{"head_dim": 64, "intermediate_size": 2240, "rope_fraction": 1.0, "extras": ["capped logits"], "init_std_up": 0.0173, "beta1": 0.93, "warmup_steps": 200, "decay_shape": "linear"}
Each number is 200 + 40 x the weight over its row's rms, rounded and kept within 0 to 999. Layers, rows and columns count from 0. The size before them is the row's rms in percent of the matrix's.

# layer 6 MLP gate, 2240x832, rms 0.0603, rows 311-327, columns 704-767
094,224,227,243,167,199,248,210,231,174,199,217,218,190,182,230,252,185,223,232,188,140,179,217,241,152,278,233,243,242,215,233,192,214,187,163,251,244,227,218,191,189,181,190,217,255,202,229,212,199,173,239,249,240,214,209,233,241,259,192,181,194,217,181,176
095,102,179,139,181,264,218,191,223,150,211,244,233,201,152,138,85,118,181,102,247,214,267,195,208,172,174,223,163,302,212,210,143,245,184,119,177,186,144,273,152,178,209,204,234,246,171,167,161,252,220,243,202,237,192,253,211,155,232,260,221,218,245,208,152
095,265,187,203,206,244,175,203,170,206,224,186,187,229,162,183,124,228,308,196,207,215,161,245,177,256,225,171,168,281,201,283,141,213,255,205,217,241,150,236,199,264,144,214,209,226,255,205,155,87,221,178,153,223,166,202,192,179,188,231,234,254,146,224,163
114,210,242,213,151,137,208,229,211,208,143,191,177,228,247,141,239,189,193,232,195,225,203,207,171,190,181,195,202,191,156,155,181,226,126,121,254,207,184,211,229,186,226,200,227,195,194,143,165,216,154,241,156,183,177,178,185,204,226,129,211,206,226,277,254
099,246,214,272,138,279,198,217,209,254,178,116,192,146,269,172,234,202,255,281,244,150,190,168,296,199,117,236,173,217,107,181,219,151,148,239,193,249,190,131,153,202,186,138,202,195,222,179,167,215,213,180,201,163,201,217,225,206,190,181,215,222,257,207,214
085,249,256,220,255,225,276,243,166,246,192,165,218,142,180,233,176,196,251,259,154,268,146,175,229,267,254,207,224,173,254,134,147,196,176,259,253,126,239,118,253,224,111,180,290,190,211,221,202,213,196,198,292,207,250,158,238,135,239,234,246,213,133,204,237
095,247,216,235,210,180,178,292,233,217,244,174,238,203,184,179,123,135,158,193,194,231,187,201,215,216,157,172,207,273,242,177,233,265,235,268,187,147,204,117,244,202,192,165,210,228,180,202,149,285,171,197,175,193,186,239,205,203,219,223,276,226,231,181,229
102,220,262,242,213,147,146,164,221,181,169,182,184,218,196,121,178,224,221,260,140,315,258,190,222,176,177,169,179,245,214,187,193,148,141,261,144,203,126,143,210,151,261,226,136,178,215,166,216,229,253,277,150,178,214,221,183,226,203,186,216,246,171,166,153
090,164,213,169,219,167,196,252,206,252,202,235,265,246,249,156,196,125,134,130,167,180,231,232,210,205,202,185,164,212,151,200,261,218,146,241,173,181,238,175,95,177,234,236,211,267,257,188,238,132,187,235,207,209,208,239,200,274,207,180,215,189,161,211,197
096,200,194,267,167,195,206,227,195,133,220,182,184,122,127,299,248,292,189,164,192,239,177,169,215,265,217,190,206,135,279,168,192,169,277,264,248,161,186,233,244,152,159,218,163,210,196,230,185,203,144,199,237,153,247,238,223,147,80,146,211,99,148,231,156
096,173,240,179,227,164,193,107,178,203,249,295,199,239,238,191,190,147,267,162,154,199,188,194,178,288,231,162,186,214,216,140,179,181,227,282,200,120,170,177,203,235,232,217,251,218,170,121,255,178,216,169,156,203,176,217,228,113,213,157,221,158,210,173,216
097,202,138,215,189,264,216,247,237,170,260,218,233,232,187,115,178,186,173,232,138,156,196,199,268,289,242,264,224,213,220,145,211,196,176,286,191,244,157,259,161,250,193,162,261,159,235,200,181,186,225,181,201,181,101,232,169,152,225,219,269,187,220,221,201
093,152,157,228,216,237,235,247,234,222,283,164,223,222,159,289,116,205,161,163,194,223,168,228,220,245,136,172,159,163,141,214,122,223,188,142,219,223,172,242,288,219,222,182,161,197,253,286,236,178,155,170,206,159,201,226,232,149,130,161,138,191,215,180,132
098,120,211,198,214,149,157,239,192,206,166,204,139,192,236,184,138,247,218,279,223,236,151,75,206,253,203,179,110,181,227,168,278,194,153,223,280,165,187,172,169,191,187,208,145,173,199,247,234,184,239,181,114,195,205,257,202,239,137,239,156,265,324,222,168
104,220,179,193,280,138,282,242,206,133,172,233,195,178,176,225,207,179,198,210,197,133,216,194,219,208,234,114,236,211,309,249,238,318,124,159,169,142,210,213,208,210,206,211,144,218,177,192,220,210,161,193,260,134,160,212,235,226,267,204,179,165,262,209,190
097,205,150,190,215,196,236,262,141,219,255,206,232,296,324,144,213,103,215,240,132,144,246,210,234,242,151,126,183,306,227,247,156,201,143,191,223,233,174,115,199,180,207,239,185,165,164,120,194,192,230,194,163,166,248,262,104,196,189,169,255,231,184,170,228
097,286,261,168,200,234,229,205,201,188,254,239,220,106,176,209,221,199,237,240,207,282,236,196,178,158,139,212,221,195,177,244,192,262,138,204,207,246,231,229,186,163,219,167,313,204,188,256,166,173,142,182,118,261,221,183,211,196,162,209,203,155,138,193,187
# layer 6 MLP up, 2240x832, rms 0.0647, rows 311-327, columns 704-767
095,235,210,179,141,137,281,97,152,180,188,257,196,202,195,200,170,201,166,160,142,213,222,209,151,262,110,155,180,174,177,167,149,188,203,113,156,189,183,166,232,181,190,208,235,191,146,210,180,155,157,196,159,214,228,190,272,230,194,257,196,151,201,227,221
092,232,167,195,169,244,180,186,249,239,237,210,184,128,332,216,169,172,246,195,198,170,205,184,216,249,212,147,256,286,137,248,206,235,245,219,131,124,188,171,270,212,200,193,225,218,188,313,208,217,151,136,245,150,185,235,166,241,211,135,224,186,239,192,201
099,257,208,164,230,145,179,204,208,207,236,136,249,156,197,182,163,307,180,178,249,239,232,227,165,212,259,198,171,205,148,240,212,259,260,224,193,168,232,137,219,270,238,166,164,201,173,165,174,126,206,158,211,205,185,222,217,237,199,232,241,180,171,231,244
106,132,217,200,207,286,172,187,191,219,217,238,210,183,202,315,189,253,204,169,205,220,217,147,197,150,231,200,242,217,227,204,206,139,209,145,137,223,196,216,161,193,202,222,265,116,248,282,204,136,209,218,139,188,241,171,185,157,226,237,211,257,248,190,189
098,201,205,223,205,224,265,233,183,251,199,222,209,163,138,192,312,244,255,210,150,250,171,211,192,167,276,160,221,124,217,149,185,245,183,171,211,237,171,180,225,184,209,218,169,116,241,204,243,235,190,242,154,199,239,181,140,164,267,198,177,155,193,237,127
088,221,237,200,166,187,116,167,191,220,195,190,266,176,261,244,221,199,318,247,256,243,140,142,221,255,161,223,158,205,177,183,211,194,153,306,223,235,211,201,184,213,108,185,246,201,108,198,190,240,226,213,189,180,200,158,221,168,179,162,262,249,132,194,194
093,195,232,194,188,174,251,197,204,246,159,161,155,269,194,189,210,261,251,191,219,258,214,230,157,166,219,222,123,215,208,163,248,328,244,204,242,170,222,198,242,162,232,147,190,173,263,185,182,178,194,177,235,181,221,216,174,232,218,272,223,189,270,245,201
100,249,125,184,216,182,161,183,229,122,239,273,146,215,198,127,217,202,223,257,157,231,181,210,160,193,235,220,259,242,247,163,191,203,163,205,193,233,208,192,167,185,183,295,180,217,207,127,140,136,251,230,204,212,138,261,117,161,208,182,146,206,229,185,140
091,244,203,126,204,168,129,200,220,195,214,143,225,254,205,179,145,218,191,203,206,212,153,237,181,178,257,110,152,184,220,228,197,321,95,174,269,200,171,203,194,204,229,249,195,167,182,241,243,232,229,237,244,209,100,278,173,259,191,144,203,154,202,261,216
096,150,198,266,141,194,187,215,228,200,172,220,231,209,252,215,232,261,183,235,172,196,155,239,270,290,189,222,241,169,198,155,165,196,230,224,189,158,246,259,178,118,160,227,174,192,229,184,209,318,212,277,257,190,148,201,270,288,188,219,164,179,232,191,157
096,179,255,219,188,223,168,133,201,193,151,164,224,224,183,183,169,205,195,178,178,237,201,224,289,166,191,146,228,184,156,227,204,186,227,198,132,143,141,171,227,232,229,153,202,234,220,237,230,233,232,171,180,133,183,170,180,225,230,220,222,136,299,265,304
098,198,162,222,189,276,268,217,228,207,213,234,286,217,286,191,104,231,216,120,180,199,137,223,186,210,242,190,169,216,146,229,197,160,136,209,250,202,178,166,264,161,200,244,195,197,125,231,189,189,188,210,227,183,170,195,196,212,226,194,178,219,130,265,188
090,246,121,172,191,288,173,247,118,168,204,208,230,213,221,204,210,220,252,181,197,274,170,198,150,196,238,205,236,125,228,138,74,194,209,157,292,164,133,214,225,149,202,163,129,235,216,196,171,133,244,160,156,202,272,222,263,155,213,162,196,193,197,154,166
101,189,194,239,189,169,238,186,212,217,200,204,187,192,217,199,197,164,197,136,165,189,302,148,193,179,250,169,203,179,178,242,234,181,260,215,194,230,104,208,257,224,171,113,177,202,238,150,225,208,263,266,170,186,184,185,204,132,123,151,168,225,154,210,151
097,122,209,215,169,203,234,205,139,158,309,253,243,180,219,180,129,291,202,181,212,241,207,224,171,197,285,208,259,125,165,194,172,182,128,171,240,151,248,175,127,205,229,277,257,209,159,190,161,152,184,208,151,148,188,166,196,156,174,226,201,205,202,177,254
096,204,200,242,192,242,149,195,218,242,188,242,185,188,179,163,157,156,187,129,198,183,157,177,170,171,209,186,146,106,185,244,204,207,174,123,211,212,182,237,182,211,200,164,126,201,152,225,234,202,164,218,193,166,194,254,162,241,230,210,214,193,182,228,255
101,232,240,188,207,184,159,220,132,177,278,209,146,145,236,190,222,221,204,189,201,188,161,120,217,207,101,170,216,142,291,233,167,167,199,256,254,190,244,138,267,205,149,222,195,207,199,207,230,236,128,208,182,211,109,208,170,238,173,218,197,258,223,193,193
# layer 6 MLP down (transposed), 2240x832, rms 0.0378, rows 311-327, columns 704-767
099,255,259,231,108,193,191,201,198,189,202,232,267,196,174,169,193,176,156,176,198,141,178,224,204,156,229,139,170,205,134,188,197,148,132,240,247,205,176,258,201,235,191,226,224,118,221,185,245,151,142,181,204,204,230,298,255,271,217,173,230,208,216,172,232
100,219,266,186,238,203,177,183,239,159,136,195,239,188,220,234,183,105,217,147,300,228,231,154,202,193,152,200,237,257,184,250,182,141,149,143,220,159,192,216,284,185,206,185,216,237,158,217,197,150,216,188,153,147,226,202,224,173,262,194,254,179,178,219,231
097,236,153,245,175,224,184,231,167,243,261,246,224,246,174,139,246,142,218,203,231,166,196,253,213,219,173,144,199,229,237,186,76,180,198,162,228,113,184,161,218,285,160,266,184,230,169,177,209,137,140,192,134,124,262,205,243,169,118,149,171,213,186,176,162
100,266,203,210,190,167,169,219,217,255,186,222,121,136,163,210,166,215,243,165,121,197,294,139,185,228,125,212,140,269,167,252,240,145,141,213,220,209,239,196,162,174,181,218,274,201,233,238,265,217,193,161,184,256,220,192,142,127,131,262,119,232,141,190,261
098,204,175,199,230,216,244,161,217,201,188,212,170,219,132,187,207,211,158,248,233,266,167,245,176,222,171,241,164,274,226,188,169,220,218,149,234,221,200,99,139,196,246,164,237,212,187,228,213,180,262,210,229,225,201,164,152,272,196,172,266,172,190,188,211
092,196,135,154,205,107,178,235,166,230,271,237,160,201,244,119,260,277,236,195,224,185,265,208,215,175,208,85,178,187,159,208,192,236,147,203,201,194,231,142,131,198,243,166,151,195,247,234,225,166,154,173,199,202,318,110,205,283,240,216,214,193,230,303,173
092,180,194,187,181,165,156,227,170,216,183,199,222,224,204,171,194,146,172,240,243,219,202,149,264,171,155,212,241,212,142,191,182,150,203,224,144,165,186,156,136,261,201,221,240,255,213,220,194,283,203,304,220,232,233,174,206,195,171,190,175,214,111,138,207
103,275,209,273,199,202,249,197,209,220,156,211,204,231,159,216,176,203,248,163,260,143,162,201,157,228,237,207,199,190,226,138,147,240,189,233,222,253,276,243,201,205,233,172,279,243,173,151,166,241,127,175,203,215,70,231,201,217,183,231,135,203,151,192,196
097,220,203,191,208,239,99,148,239,168,180,92,181,212,154,183,247,316,265,220,192,142,250,201,150,160,230,249,234,278,257,204,121,301,142,208,167,193,194,214,219,192,171,156,201,154,275,267,211,141,193,251,228,161,163,219,207,200,246,186,186,296,227,289,174
091,134,275,147,180,262,204,319,161,231,202,259,231,169,225,219,212,226,202,197,195,159,164,216,238,245,165,165,201,171,238,225,178,193,133,168,153,214,211,222,61,221,231,201,148,197,250,246,260,156,177,248,224,274,166,233,100,142,193,183,221,203,217,128,200
097,233,249,177,160,184,191,166,167,167,253,164,213,216,136,244,239,225,198,242,234,213,198,218,274,210,218,263,241,93,254,175,211,231,227,146,242,177,226,173,184,177,138,215,216,222,214,184,239,158,206,198,253,180,251,215,207,255,144,212,260,239,144,211,142
098,164,181,247,223,226,192,155,207,194,158,216,118,305,188,208,240,205,174,212,225,194,239,279,192,200,214,164,120,202,224,201,183,259,181,174,219,242,237,148,163,99,185,181,139,212,186,184,266,216,193,262,237,202,228,145,158,208,183,197,181,173,200,227,158
092,218,242,153,194,218,205,179,220,106,156,157,210,163,273,202,246,249,272,215,147,220,192,181,189,242,181,183,254,178,256,175,156,137,193,174,126,207,173,209,144,251,207,197,193,196,183,248,258,261,213,198,253,284,187,221,195,128,206,156,207,194,192,215,206
101,218,180,242,240,190,173,139,152,173,235,178,165,180,172,192,232,259,183,173,229,179,174,135,194,172,225,225,194,245,221,222,210,204,240,208,192,188,173,204,140,210,139,214,105,239,183,212,282,246,170,223,233,220,218,226,147,274,251,230,234,239,144,275,273
098,238,156,245,198,218,159,210,163,203,199,135,158,175,204,253,169,187,163,133,212,201,208,195,283,162,184,224,221,318,144,231,240,191,275,145,157,188,185,299,190,237,189,188,190,216,227,216,175,165,246,198,169,202,214,227,153,254,211,188,254,167,121,231,195
099,223,234,241,168,208,206,202,160,252,273,190,160,178,88,161,278,243,208,221,232,145,177,224,200,208,188,241,182,228,204,211,170,166,151,101,164,242,225,206,192,242,193,202,174,186,212,203,207,219,164,205,196,139,193,138,193,278,134,204,204,116,205,288,251
099,270,237,244,199,138,197,186,254,209,177,159,216,220,217,155,195,191,200,223,178,248,234,202,206,197,186,267,179,207,162,180,206,239,246,195,205,225,245,190,232,259,222,184,241,179,185,239,144,171,211,210,235,182,169,138,216,237,123,195,165,206,88,165,165